Weights of a small GPT-style language model, trained from scratch on English Wikipedia: RMSNorm before each block, tied embeddings.
Each number is 128 + 24 x the weight over its row's rms, rounded and kept within 0 to 255. Layers, rows and columns count from 0. Numbers have three digits each. The size before them is the row's rms in percent of the matrix's.

# down: layer 4 MLP down (transposed), 2560x320, rms 0.0426, rows 330-411, columns 0-79
# up: layer 4 MLP up, 2560x320, rms 0.0541, rows 331-411, columns 0-79
down330 084:119153127134118129131159152086117137118120125107145104162127150143089128144153119169143137138084117096112113125113104141128097123134088139108130144129140145113107117106195086087163131179137128150128132155121095132107081156106153084103099116
up331 082:144119102079121136164100110163103136134092131114113134121122078104118096140119165108129163150144133149129131157164124130119172083125130152142098124118175098138114143113127122130160118139161110115129195124127149115137103100110120097094133114
down331 093:165117110055105133174136113153098144118088080130078139129158104101108115137111164139153179136137118144117130142131136126119146149149121154146110138129165109130143143139171120144162151126159090116120146114109147088133089115096101133109132137
up332 132:153107082144160172111118078172095139134074144127144110185135118137082104146142115126142141106134133126111171136136129127107158086112144141126096158140159131154137177125107124151149140105163124086153147150127120105112137132120128123100129099
down332 128:123078094109152144092163055189144120099134106154124148144116132162096137154111103171115114137147074178104140129120125136126172114100121117111097156131132148114146157136134122109157159091129096071172141113119101098123077149104118117135150100
up333 075:166100118114105128168113106203089143134100116131140133100142085094119082122109164126112171131149110157115141154159108107102178126147138149142102149150159151135133111116132118140157101133128112127138165095134142117123100112096108110113142122
down333 088:148122136062078114152107113140079142104095093142093156124146133106121110142104162174161151152132095145120105152125139137120149136145118137142113139135147134105139126144147112131144120171150121121108162125121150133130088134118108111119137130
up334 127:129138121139160088116092130125120157145160118139167117148183138070113146144123130131123150117126109101155126161111104091139136128072117111154130123121127084096131112111094119112076095153132109115071145145088131121156111113101138099111145122
down334 119:167118150146103114131118122099104150121135088138126148100133089087114108137097130152112107118165110143139138130117105145147140166143128169133125134146100129100135152111176138088152073136128107163167154104189126121120187167130129149142150110
up335 104:155099118105107136122122114141113180139107100135160172118139115114140064127114154107179148129128118150145086101111109110138142117129153123104100173124122149106078178129160110131111116141160114142136118083132132094191108120098083116125164127
down335 128:158088099133134136133125126140129149135124137120124081145142135095107123095123144161133155111127126127171136125151132127172104141103134117096128153131092148111070172120161121142118079142151161148135137118145127109107086091129152130109149121
up336 073:173111105093114127146132116183094144098113125114118128095138091120123112133151147148143143118154129171107148150170132133114160137113127130117098140161132120175145132098165142152125085142198102100112162128109110088129105093126118149083117132
down336 090:202116117075102118167120116167096152116087099161083131117175104105119101149110147165155149149128116150097125155130119148120155139143111171131106166157127124121114141125140114128125123165166136138110144093103147116137077131118109141139115125
up337 089:155105126119143126181099112160096136119127110106110164139165114100153088129108144162114143132132154123130133139147120139162187114130109177141117145131158125149132121155092141134129119178148100126133142132157160065135127130065121112119134158
down337 070:120161147087114130126113125145170143106113116082112121125062136118170163135107152155147140114130155146139109102148161150130144121134145145096149162124130103100115162128131127149160143133137134145147153093127130068169101107075124151145150107
up338 107:154113059135143120126116102145126128154136142164161123134099149154131126134137144098119139097126148170112134108172087120126144156172150130163175176124082151153118129112127141113128145088152114131150131121131166110160110144099119176103129083
down338 108:149146171139106112152144139094133134115117094154134113086109136122120144102140101152135093122086128140155106099107117130139067151147139126111163154097123128104100132109145137102120127126123121123140126116149106131088139127125158119178126106
up339 118:136136130131159130110148118136124092145139107108123133080136111119188093143090146117121103091137108124102157147121105153145180131093148106106108127136136131120129116122105144119134150154159107079107131120119104112120085110096094123121148115
down339 087:149126100113132084104130151099133147172109133123117125117133169055118125116128116156147098107127115087172148154134143132122124165151118174134077151152131119119133158166085125159156122160139162059141123093142128128148136109130118143131131132
up340 115:130113115096171148138108160130111093121119129127155109123154124123160131114118136140139145106167111109132152143120108117159185126102139122153114121185167154137138182100104136135095133150155121123155145122136158109112139138110136095107120122
down340 115:113104114128137131103138095186149151124144145091111105152109135110134075100085128143083138102144155132082129134144159098125092143095167142093067117139140119120131119154118141153142137119174138146115142160138113119129120089099112139100134118
up341 123:148086142099120151168143133173124092147096148100105138089132068116106127140071129140144153126120086154125141143117175128122202119146115192122134131129117096146097121125161110116175132121153108120109135155158115127125135140121127083113114114
down341 110:139114148091117139127146105113105141084141166129109112145153073099153157112100109201108100153127132140136110158119122131122157142137152137097156125185144065168134143154121142107131180132123107155117136124121096091136142155106171090117149126
up342 085:164124101092157135169126114151099126117135121111068115104126114092151102130135123110149167136127125147099154155163146129131166097107125162143130123155158146115109119141150111128169114162156110130124177160094111106106132126120094091126163104
down342 093:163100095130091141143139106120116114117124108108106126127146163110138106163131140156123143129108160137119091138150135122124119116119093153090103133148150124118085152159141120155130116196148149121115132166137127139141105143135146151161126153
up343 122:162099091101096138126147096112154109121123095143153116125116131110130107155122119081148143163091159140142168123161099116124125154146133188130146155127121128155113131080143184094178114120159127121138135192155157119159116158121119162147146136
down343 117:141139152157130165116089176116116154143134129108131162129145175127122087138098130153120165110129122113118129139088115120126118109142158108131113092080157123091110113181122113133073147146072098129139144067120109117122117116096120129115135083
up344 082:174108123081130142154135122173083136114088115136115114124131114123173094123132144111156157142137103138116153165173150126089169094109156168106117157107163106158131115149116120138130114131134116135098155141135118092123166107105179111128141135
down344 091:172106124085081150149137120170097144123092138119118136118145107097128061127150181169190166152135119142114109144146141113112147122121119134134097146096146135109135127142124103127158118158152101135109131152132132111128068129123119146172126141
up345 098:166103125143105146135138121150088165146138101094094140095126134142163115116151180125115131115122163158127155172120095132113141156143097155137150169125129141147107105156142145118135134129126091108088160070108163099123103152101087119118138124
down345 103:156116088152162119178129125131129145131124110099142110134129138051148108152140126133136109098157098101111105102071106089102102153127081130118137121118132121148143118137124098132125138136117112106130115142138095133165158132100109133099147117
up346 105:133157132133114154127124163159110120079162119089081182132189119106090131142141132152153129112122097165044119123101151133123145147158097155161088119108147102101110141116157092155155166118110123132108120109134115111145128104107138094131160089
down346 106:114150104137144109137145110112090097150116129191138131137116155134143138075112175117120137158122120136194149141128121145158147093145136136139163117136156113186174124115102181122101112131118119117152103129116138142088139141140146167116096178
up347 084:139120124121148146142120101156126142118092128142111152172131108130105083121159113120143174140118101119130128125131132128141143138155112162137118149105128131078159124117108115136110138162182118091110141151143126052105129099067167121091116102
down347 104:126117124120095152129133154114119177142115142121106141131174135125132112123132143157154173155113133162127127152113127119148136156156154153164117138121174136108128135162174101131132132161133177110111146082117078124110094157138176094098141131
up348 117:142138079087095140157137152117148138121128134154117126142167102108157135128128114121121180128159126182123115156188153099119131123177119111161129102122156125152106177122151120149159121111142127098114123124135201105150138138118172132132115131
down348 112:141099156113116104107159131135189146070149157166118124100129123185129123171123116137144114111069135132123150160112126147151089114178110146131154124138138109108130108126150131079159147155137136149086136148156126136136164163151148105133092098
up349 122:151112117125176130160108156131110143081113082094152153141159144089176128106119143152104112128132113127142126132102147133105163151123115130079145154069111098139132165143127115114173141146169114148094146109143134122127147143106085093128128099
down349 111:084110145139128134148123079093103131129124118147118134180123155162106149109120124134121133110133120119151102109122162093106122117140086167131079128128151102119111116093098128104115092160103125121064103120118146116166138114111204141147097137
up350 074:195087134136132162138081076179083129149109106116104136144153088100102102103096135114128119125131139140116122136123103132148138161137130133129134169123161142125123137156144099137136101129133084105139112150157153066118116132061114109109128138
down350 085:150167134113130155113155157122139155114112107109115105145109108085109113114107151139126182105138130103125086147115136088121154118098127100145104141126125136111165115161151078108089088130116184152129125123127106106143131121104136137126140155
up351 063:130160129093073106162146150134128150132128105118130128116139163119144092122105156155135155127141083135118072162127138134106165133134137157119106123157141138135133107112142115101140144175114139116112175125115131135147078116128147120132156125
down351 038:110131117161186154098126106128104117143152145126176096107119146132126125132167117107089142087108174151161133100159137093168106100115136114149096146119142119133103112153113151144131126098098047152100099104161105076108148126038149113104106131
up352 103:155099130114120141151134108158116135170144123122158106103163160112133124149118117131105114102099116136134131125136099115162163119135114145108156164118127152145098137141110170124148111149164107101123123132140163107152127121098126107073136135
down352 105:124147130095182107185129148117102109094081131175123138154135133076091111124140122167145139173124103136141104127128094105130090158168132165138141113138143129112132141110193160103176112145141122097149152138171122145133133110125099136119152161
up353 111:131154088127119164122155133144092107115142164145086150174135129140090117118158124095173135180157120128092156111153149140084172110155128170144153116152145083107133154125103076169143150100091126158158177141105140106132140131116163107133134093
down353 106:116173118143099106117115107145148127091113087116099093089108136096097161127118146156102133090140125119162103139083111136143121129121145115111113093168134135148151112154100126184150091132167088125152090113135130136105109121104123189117138159
up354 128:125113128094127093126112123124122155106107113117168117120126149057081164141106107172109172174130131109137119145110108098118139133092085111155101149157122101091144160069126144121122101132154108144053156134118140124130133116095151147103125107
down354 118:142127139149115113116128100149125127123110134146102178145149106127127127096110123138153102124155117162134111151103177130120148142177156190135129074110144104128142139159153077136146109135114129136119114104164127190134163152136106104125160108
up355 098:151104121127149159138115131156091138120071123141146163133138125115105142132093138158104141164128107124159127110121148136163149117116143173154115128119133120117112146152123122125184133128166097130126121157132143097151130126098079121099120129
down355 108:105137148090118133146102166146112146144106120134117143117202103108116159117132128131151147121107124127118080159121134108173134113120097089107126182142135131124092138148112117116127134150130101136134154117140111137121138149117126158177153119
up356 094:138103101114126144190106141147137134123077104126092150131133146139149129122152154134110126131128147133138095104111161108129154136161127155099084148073140120096157115154128148136134148139147077132102171139118137098103121105094121153139134119
down356 095:167101101117112160116098103105101112114124099104131116113140121139148115173093164119150117127099148152083147129141150108129124137130127131143132142127151152061148145145127128129163148108121101180105107125122106115154093121126107114142165141
up357 076:176109101113132155184067105175115138106078089123132137109117112095175100105134148125148163128134129146147154150120104116107128127127129174130124147110157119141120118139109154079134112136147102118140114120132155082131132131083122119138142147
down357 074:131099076118126146160121119130111151070118117105102131145114133122138088149113168131152169157097130127155103179121135111141107159134143115116077115100164135116083112132110118141120133152121131116093141153147106121139114123112150111166161105
up358 096:150140117054120150194097139123135121142157099113123116138141137103153113110107158157108138109150119140127115101124111124156181108160132103182108133131158142142120105159152110140166123159153089129133133142131122105151126133094127157138145144
down358 096:142134135128140162130098084143106150140081159121117119181153157094107143157103119114136158128128153128095186087145133129154118131123147139106110119142184133112119117109118134103094147129162124107148123171118154128101138084117156132126173103
up359 081:134084135163131133164085113154082127082107125105138146142099106104154124126137178107129136110152133113095131145138119125134141103109149131116075116141177120180146123136123116088100084128128073083122136129132131090138142098097111094096172088
down359 080:134122142152129138169169173128119122078081073129147152126181104142124119153105157133149150148116134172138106099108131117169139111148163086139123098107147143132148137170130077143127108122173121135162114142152085184108090154105126100089114113
up360 097:174121126111088122155148147156116145115115110112104121110139123112129088173149173105136160109117157146090116158163153095119171138181131097121128164150134108149127129161148104164125136139156097125123142104160118112176131084112106120118141122
down360 105:152146147144108144152108111131090137155122111130104123136149129142110137157145113151127114127113113144153127087107103122138142132125104155181112133152133123111148154106125093105148090167133112159084120119163145154133112136133120082109195106
up361 058:151121128080088118157149111123103128144092123130116145107155119142123114112141150129133151143152116154127091149152113094087165157193161144161131111120133151099125130164103087144145130173121151115149142116112142149086113117131109089112149126
down361 040:140152133153155132123117118131135121138144135116153127132117114131149113150147099109102132127108143157136139129149144107165079101091107101122094128122135112136075129098144146147134137099119064135152106103136114027137166116044161113125105127
up362 095:143096104128109112170101112152084163064111077146125182142124109105104113124109124163124153125127117156125077142164126141111162111109138174127142152111161090173144157095123088146126106115171104121141125108131129102153125140086132134078152104
down362 091:157113084134135173132111143133120116143107130130160129157123151107110128116150144158126155147089116120105140117141106141107132133065114158122142147126104091114105137132131096129155094113097101114124122117137142092116095138102099135140166136
up363 083:170096157070113092187106106202092141069093103106175137122125068138116084121150151137127200135144114134116135186167108129140143099134133143135111142103162128078134172129151167147099114147133106134110118096105119099148119125096138138130133136
down363 089:175116119061100181125115104162112158121112087102171129118155140139144132147143159141119158142139129150108124151136106107114120116087113153139120145094167124074103093123148128120173147157136109140082142123117143123108061131111110103079131085
up364 086:157076132123127094163101140180086151150115136108147110123150134112158121146137117157090156137154138155124141153130111101123170109113128138132073125108174118124123144127126132141111125155174091115084157105132131086151115118114141142080141132
down364 090:147104110109106129120099114144120123151100106143094142151119134109129106164101122125169160131156122142112134134129134102135123127118144131148065169117153099109101123164171115107123103117091099135106113159112087115109092133111126113096093119
up365 099:148101130118122118157125127149123089113127128103087092157116101116117121147148118129166125165144114114126124121108152149117134112108139119143124141165132111135124155101162118119170090094166110124118132134095160069133176104060113102123127137
down365 132:124123155110123116138153097116097105138138136124090103068110154158149135109143138155170127134094081107116128112114101093095132137101136103122120133164126130154138083111144122130113114147102144148124161126114087121082120110123114121138160101
up366 093:161101099136127135152119090150117115155139079122110122101125116082126085154134162099121134130111131141119163138168118154124143129128132139170149136171153133133143106154109168131169101128124084117097140101097135102147108122087133098065179136
down366 118:135116151116171099171097167121143112171095138113124172131190117088161093127123161117144137130144133098154150123130117117132113153133123116097129150124138204099107114140139131115141123144131115146150165127117105139122117169095095125069133132
up367 121:144106163087093115152134125124134118170130108125160114116106114100137141154115121115154130129162103122121092149136100141161131167107119125131087156142104101115103161077141128121094135123144113109151111106149143116156150088097099170123099150
down367 105:130100187149054107134077180129150140105154124163115156152144134147110090140189148113097118125160144143125150094129111100117138132168170150108098159153130159155086117097085106126141116180160114144115143119142148114115180166125148108137089099
up368 120:141132125136108128149127138121132129126152096131115121138188152105173065141111104147162122146116139126122058096185151101127114121155106113134155125125146122143135130190138106120137097149120109149130107144130137093158066096097134116138139172
down368 107:140165135190155123126145115061116111164140134171135187101140125112129102194121129132122144099156149109109121118140177111126166119139120122145123113101102146109135126183135100141111103107112090105194072127115143055125088149110123131122158154
up369 079:180107099086102118156099105184084107123112108108128134119131080136130067145103147132138173125144123164133121141157100136104160117125120158138086131103166119118100157116132126124159117124150105119103192105105136098126124089103117113145155120
down369 090:158124147061106112167117109149096145113096074117086138115158105123115114120122162161152141134131098135126131134152144118111140139154109137137119151139153117129128148130172125129161132148157117108082137096109153098124084127089133129113141123
up370 128:121104152073116162164118118128133148100104113093130135149163077086150162107095129111128180132135117168132139163120163097146138121135130160116134113109158116129110144153115113135158116148132112130130148136130129128146162123128119086124142090
down370 120:155162174142183146105125145128115158084119112129159138109124149112151106126112121131125082121147125085138158131107146124140093140173128122127148095134106121106132140145118152129096129138095143123071139116094194113178177099127102133145143133
up371 085:181108093124079154146112121149118136107068107086134091105125135142118097162110138169123133147134150141122104138144061137149100101121149155128125176133190126143153128158098127124121133127137089076147113116121126086106121158089138147107116145
down371 093:147121133113133149171094122104090130138111157108108120152173131107103107135110149203158131145154124114116061172139139152138089122127106117111090122160143144099163137132113119159069119110129141100143114114127104117101080139130153109185131112
up372 090:152066114118133113129136124160112117123125119164146155158164095111091111166129173159100168110134117157104134167165125115132183119131126128183138126129124131098163103135123150151137107108163093149132145072132154092194137098090120109108120105
down372 100:141128169093121135139095094125109146152101088158145156141142097112142119165106135171146135126136097126131107123150114163099155120138141126130112144155166163074091141132149119101114112176128160154137166165134108146120116123096077091133181134
up373 107:147123143119134184166147135178133119171121111105142109111143150131162132126151125120122134143118119108135148164151102170126180115132109145127132145119141133131097144161130147126147113173129103113142147129114145109144111132101127165105153161
down373 109:108117147116157117173131114119091100112104140160122117102127153085107124144091091172105150121081136117152128102079148124140070101108110114110116154116121129148111142145152156095086112165184078110162104141113143112152116172089103141163151142
up374 098:149160106104132164133131127125143132098151118074104157120111116131106130113087116131146134116093125176127106071098119070124141128207089150136114117125162157088086109144167092127183147125135107113127143130140137130149162124136108071137146076
down374 077:109120133138089142141160158130131112149096105122166136127112102115147138095116142133154085112156103118132150146093123157112071142095186098131101128139080163146162103104115184172101129094136096144146101100118120117095139123091128141132114157
up375 138:150138159100131110137133152169124137082091155127133139108181089139116135104153141111132163159107097129137118178135134138149125153130175097097160118097177136104145137128121100109155068170116122139076159073096121118134090146110144105156124135
down375 114:070107137125138131105128138114121143136103157165130112134166099119143151178144124148094113105099086114125142121126134098136137132136128107173110080087129128137152082135142074147101126168097110101129127083147090146135123146138177134129133119
up376 080:180103122082105133152094112169090145145106121127106123115128112102139089140143147141121187145141117139122129151133129149099176104157129150110101134133162112158125135129140119129154103125154117111111186117117128108129099114106095122093101117
down376 091:164131127061094151155131112162087159103099099130067144121143111119101121122135158157154144128125110136118115129117134121102152122136110151131102129139162128118133133115164124144154125159158104115105175115110146108142063121105102144110128138
up377 094:177093115075113122138137125173103155162093105163113136131115113137153079179115120135148172152128097157141136117138121150114166179136135127121130138093140142125117162124156108119148155121182104114092141146146145094157086136105093112124136120
down377 103:150166117110139132179115128154104159149108137159107103101184093122125150154155189147159114129132104124128152129116155142138142147121139132088119130166130159135093107131125082141129124130114134152098141116158173130120107127117113138129130096
up378 079:138151123102095148164119185115127135126097122124127149112125142108116122121087146178139162158104125101121044154107106131127152141185109112150136130137149147090128123154126113070126135167116107120117198158126100136150097135125150129147177142
down378 045:122152144156176127127169127100132126160169143126166106123105122134094116127145127111106115074119162164148104127114129110133100130142143139135105151137111117156112121120130145174154144083130021136118113123153135026080126147019082120099113140
up379 097:169136115142114121196116122163126150100084084160081155108140119114188112086112132143127148152164107095124097123151155165160124121149116119155157131106143134147135171162162118133144119122130107153136121112154144105175132129099081126157124123
down379 111:139117084100145158132105132148081094091123126089152134109143134131108152143124123178126083143120123158130116121149107087154134139159139111101117151163180157142147138149154117111122086160143128112117158112164141105124106123114112139152168126
up380 128:130126126101134111161132112133071115099127098162132184170171079137131119136107127155095143106147100150124078129133158154133160111160140110101105121107135144101126130145078098146148137173138103134145131125116148106185111112116143137179117125
down380 128:132158149152102126104152110103124108102092106146118142121129105132145138121120099132146098107100134113123113165147134165109157160131113130101094127123158136120121142147114107090112159129124140147153145150116085119131097171127111103137097133
up381 120:138126124113175105109120168125128129190091154155158110113129130119114109195168144128138125142106103109144134174142094116119166112129128133145169173162119121127125134138150166120144119110118136127145139111127109110139137159115106106117115120
down381 099:113157157128145140145054167150094088110133161132140148139104134137089111171098118093111133118096149148156154130130103132122145120111111089154109113130131120097115157168121157137195183139108120134083117129107110130108183143107123159142144146
up382 126:147112129155158114120131139128131135155114141144136166130147136131105145153115080122119101146136168134125139122141147097125152160168119115119148138141123159109102125148163106115150118097118105118120108133105144093106107129087093166093132124
down382 127:142119126124131087128139156036107168135157129136160157160127139083089132145097082136143090118152115144136120103156128116120116177160105136137149107160181141151126135167160106140141150117091108118198136151172103133135136140139134094116149168
up383 081:161091079099140151122099095169136152128080109106098154103171132114103087150109118154105153117125150149114166126142120117110163143121137165137158150128165124110096124110103134130143129106140104118091142126112128098105137150092147118105111087
down383 091:158125125076077134156116165179085111131089089137091135150174126094102127139108176171127146132121107137145107127145129118138132158139109128128081143112170149114110116145148148085109126145172145146117141139120095141086126139136127100144121129
up384 083:186091112122115148160132108142095112108121139113156130124104116130117141172125171107104138121137165178111117175138101132127150111126141154157103122147147132160098130122140155136125106108118094120125135117148181118134119122101122118134152115
down384 076:146119130139118175133156128123096141144097089151142127146138136081116134153127184145128155138149116136083096134102126141081135148148113142089103124157135112145086127121191093133060107137107038145144140136142130087095116141085132111142177125
up385 097:152073102142131159117109105133085135102065103134137128166146101110140102146113150107081136136135160117122129143133108104150144132148118149121128162119134122159153104118120154122114115107136108107120100134148171089150112140097084098116095115
down385 118:087136127103111127123147145089107115132124157141086137113104155140104081137145155150127145094155151123112105107137103137133099118142146140153109115141183131146128159139187122126153143155108145137120161148146070125139072142128093144124157100
up386 099:176130139088167127147140101148113146125109112162127128079166110113099075124126187113128156134137106113139134092146111134117149119159132176119144181135126133145126125083118126111186110132134112107133131106166145104129115126099145153127119136
down386 100:109122156109140136124126138118131110113113142111130130138172105133109177158143138135149103119153125147120143095111116121149114132103134126170117076168161158097103163136172071091149133170128144153169129165123086155093164122113108059089155100
up387 090:141111147134098156197154147161104130112116087100161146098189136103121128114144157120124145111180102133116117135130125108129122111097144131155092135117149104127130137141112111107150093156136076121121122123119142095105116075104126117136111175
down387 104:122121129106145144087141126098134155127087132118149143123107128133142122148146121160139149163135144177151149150119083102152120141162104175097134163108152109125084161126135116087138156150107101134116152113132120126107146154131114135139132083
up388 093:140088107144093132131103127119103189133141137116115114118096144136161120125139133134148152157094174155138146129160155093071133113083143135096116135136152113183117112133109127171127101127155095142185123118107151137137160109135081152121176146
down388 070:135124148121088122116154131124153080148119118130134108132165122166139184121133133131110131123131125119144158144088117136166192146178160113112147140147099140131134132129148113102113112098117038149105121127109092142141114120124164132138112153
up389 094:137135124133116150146081127164077150102096117117129165137167124109090122080158180139100161092154126134106102102146127090106120092118140130138095152124159105117128130126099095122141089151124104127103133113138153088135119142081139125140109143
down389 111:136157123114150092143139089158154093140103186139100150100128115097190104116172152140120148146110119149138101109105083149113115159116131160079115121103117137146100118169118083122103114130150102114130130153122113104115097168084148150172153108
up390 072:122120125068121162153172150149131143102105135110155118117135103095138092137105159181167185139154095156087143137130104159147156108148168135126084125174131147139158130188120116149147127150114141125134146080153161125158100147137136153119173121
down390 053:150137096224136120129088141151104106177153137121147108127124137145162126108139115100072104105099130109116103100167118096112123124102096115098105148099116137115094126080127138116109114103128087134118122131115114114065172094101097092109127101
up391 097:164124155107133122161122128171089144139093110120119145066179125116138109133156165137139181130151122146112139130136158121142123118123112161131092138115176118137142155154137116137140106135135117114113168115102122102128109126115142104108136102
down391 099:167090139110095114149162140153137151136105060102148142126124142131122142167117159117125134155141125142133139140109130072134142137174113151089132143126122136133108120133165137152167144137153122138113155146092110127128135078125132141126092145
up392 119:172091150117114121154139162125104167174133102127134146116167118110104078126111122167130120133136115115121056164157159073118120142157145109104112166097128114141127157147168121116142102106149111100105087131139119123149130087120095151143105140
down392 111:155147137082123085095103148145162097125150139112141116159187166126119141107127144128173117133090125106147119128116130122122161136102157141114131126104116144118169109097136127124129084181108136104135069118106163140107095080127126128136139132
up393 120:129133149119119126151130138133100179151107158133112152109097108137127085144149124109139162129144133127080137118199123122091145118181151119161103118173146150156102078160089132106175110171158108131154171086125149102155168111111144168124132162
down393 120:092139122116148139121129136121127155132104131076118130088143118148085121132175143078139098118134096121170143134113148072112122131161104139089131166141112146146139106119150151175153132101116116181137118147108115122074155166132095125144138117
up394 076:173122131085109131145090111203079140127070121141087136098130078116112102155094166091114162125145104154133125160153117122097160119109129143141094142146177108116112154128174125127157108140126105098103162108135137093137116125098126141123116113
down394 091:162116145077093115141106104147096154108100082148070144118205111100118120139123170176150141139143097144109120116148132105120131143153110135121112145145162128104119124144169135135120116150130132120081162128131152131129095128119118125118120120
up395 075:169117092106174120171108153136124139094138129149124158096117117103139105129145130100146150139108114108118171133133141099153148126127180123112128140117154146128121155148128129126152093130149077135140125106097173081154111123071107118138132135
down395 084:113115134065109142133133114098138143106135136076143101104132148120158103185109159153131161148141113144165103102135104136164152103112130097089108121145156134108145118144135145120130104164138148158113184138152142167121094133155111096163160092
up396 087:164119125133105124131136109184117146142138053126128144151121135129121120092165137121117102119121125128090096161136186146137108144134113121131092146093128096121143104150138119157153115136125102125147141104130166068168157086093125132147108149
down396 094:142132176084108105174114114163134172133139147108144148124153128083146109140116145157153127100085104099129122169079153176151140097113101146130140132123147139097182111155133112149124094165107144127145147114097090110056136149129149078160150154
up397 101:179096089147127141166117086212107141144077141111127166106139130133109104132132128127095149117123152137127100130130129137107148137120116160138115147140156146155153142158111100169123115131151099101122147124114118110141120117125122144093145103
down397 121:137141094134086145144099151157101091173135130153117152132157114092111156167163103140104127135139140136139132085140125165106151124085142114116083101105144118127107143150121125129133147132135096118117109149135109122111131116131125076091139141
up398 097:163124116096132117153127126126129124090118109145146124105136099116136124163122129137144148125122105131147109133140117100150139109121156183141138209132164125146107123123135148120174087133143109061134120111099152096148129153076122125120117104
down398 120:107118063145153142102123148084142143138122137165145149170114125135137140148111127134096149191137168165103145101102151158147152124154141078120136107122068157151131121150114150130147104099184114130134131129161111111114126145100109159145204126
up399 130:121093158116130126106133165112126181115108126089149139134168088081118130122131139087120146126172116112132174161117138076129159141097132122088158115157130091128147134208137129134113127134132100138114149113120115132141161130114086089101101124
down399 111:082121108132111164119094139118111122105156121167156102130103107131153099127134132130082118111122092134106157109144146129103164110142117123134133132090119109136128123111142109110137160117102165091131157086164096150124141138129157115116101138
up400 098:158106157116106145143123128140105185166148132110148164159119117111149102109134177167131166130140136108110092132128117078200135158120144134129147153125178147115109104168117088136110109156141097118157145121108143068121129147074128117098134141
down400 118:146100111123117127092121129129131097101093126090126100080125133104156134161109174140109113138103115189123099150134142143135113085110146092102135152111157107140175144149161145132117094101100131162181120108145102131098120159119142120158122138
up401 085:152112135080098154129120124163090155151074113139153167145149121098087109147139100154144164123151128107148119108128077110108144146105132161136107132164138149129130130110145118120145109146195099078125164132158119106143148112110139165090117149
down401 099:154100142131108104145110114173076123135142112142103162139150114090123109183136146148138121153150118158149131130113118129151152131124123119130132129138150120104142160116141101139153129163148117124111152135137102105132108133125098095140143122
up402 070:163102152114135107121105163179163138158101134120140099141131120121104139120082108131100138159136109127134130107120144113124114068130083125160116144135141120137138145112121136135121099098145092120154128126121168093128150126094133157141092144
down402 079:135147158141150127095142136080132133157142126127180096136087110155089136125107140165107104158101141113171162103105151131124145108153147119099138123127128139156101158134104125150148123107118031126134119149107119020097180146014135154121106146
up403 094:141117132081127118151127118148111130112111108116148099111159098100122111126118116145134133124147096165116124135119114167126151127136160125179161151117171122166120156146119123128150149139156109112137135125148122093121155148093107086113124127
down403 091:124126154168097154155121161116132121125122124102136107115103187110094123127155165228162136132077148122152119115084106109102088151133107168105116126073140108125122147158121128103115144154133092099104150139126097150079097178118104114101126076
up404 127:153141110131147125189153144136112153113152144142103119064133134118169069127106194116136164091138125118078147124151102151157177123180133129155151151110129091105130097163136144121171147134122125134140120114144147116171104178091141103095180137
down404 117:173143138148077107105160161096148160101113149131109155117163116127141120128130086125097067097140183115142166140125115181132153125073167113055106116075137135093139156139104118150160120139100151133131129126113117103122123108129153156103152133
up405 104:151065109158117111129117111121112170156131144154127145156155121101107109091172129135164110155139179116154122114136140101161113141174150167127110139080146138080147150154062135170103127147113112120139129105107155125120126143125106121115117116
down405 087:117137172100142132129167118137150124116148116111154111104122140173169126164110135119121117142155083121085127175117121150109148147076142079123146105153111095156112085092211140101139128139131131105095120170134113116135107096172147130132108153
up406 077:186094124085116120158079144160103130099089130136103165113122080124135109125112142157162179159163077111137134148133115121128140144113134172147128144122193131110111119126183112143138065131153107140143140114082114090139140127107120113120118120
down406 091:162103133082097132154110125171105166132086106141106131158179115132149129150113186172112163163129112162126117163141143114114128175153100126127116139140134130095137141097187104134144119175150111148100128112115128111128076145117144113095132144
up407 073:175076138129144090119093101158120135119145123143115138131114146126121136114143106099109126144108158113119145117131151135103116127120106106119123129112132115186089147062151150122146096104127072097118134155121203083128117109101099143133103144
down407 081:154130145125125121136122133100119141138140146119121061126109159156098123105104109156081121130103161120151145104116138144166133110161125137109107139157107137135085098141118143184140139093126055094134091140143151024138134129049175152110113150
up408 087:192124102080142132149114125191103134152099125148127137086155106138114107158144136138142186133126124128133132145132098148121158125155150132161129149097147145153100137141090146138158137131162124117097146101125127108114089132094160163121130101
down408 103:139112144081120096169133124176121144100089124124123126110147114113166124132105171152148138157139134143113130133130117162110126110157140122107138146133120144097119144144151101109186134156160139118123139115098124125138119129125171148131111152
up409 084:171047110112108108143117083144089135119105083105178176166129087120112083151086124179132124152165106151133120125144127110139147106135135154157097141115157129115155149155146118130173115111174096127147160125113129100171125102100119154111125109
down409 094:184102100101097147165123107142092144130096105127098153137135093107127122146116159161149127169129087170118088102111142140138126124147108112149108148131145144117124184132176122127121138143163087137133140109119121103115055119103150110123109117
up410 115:123114117103106106167124120122103140121133091113137126161136070117087145139116129130113125127165103154110102144175154125108116116111100131157104124156182147096104164146152109128147127105113105086105127098086173106163158084103144113162141157
down410 095:154130161144128108144131150096139111140111075097153156156134089121113155139092126142106091103136120151132133181154097114115109144161094137101136085118114136067147106117126139136120155124148139123090135131114133121134161075118139076106115134
up411 106:133113139151150147183120132128100142125136100173119140128153142072117125115116148192109128087149118127092102099103106135161120113100119148124078126120161138117102116097171140100127133135139127100125104150140169113145141135097084086063143137
down411 122:115131129126151135094108131141156120096080121133140105112121138116118102129159131123140132165144120129112144162119107098131128136142132115114110156108133090132157161165083104157140098097140144145178126134090104137097146094160138154180071076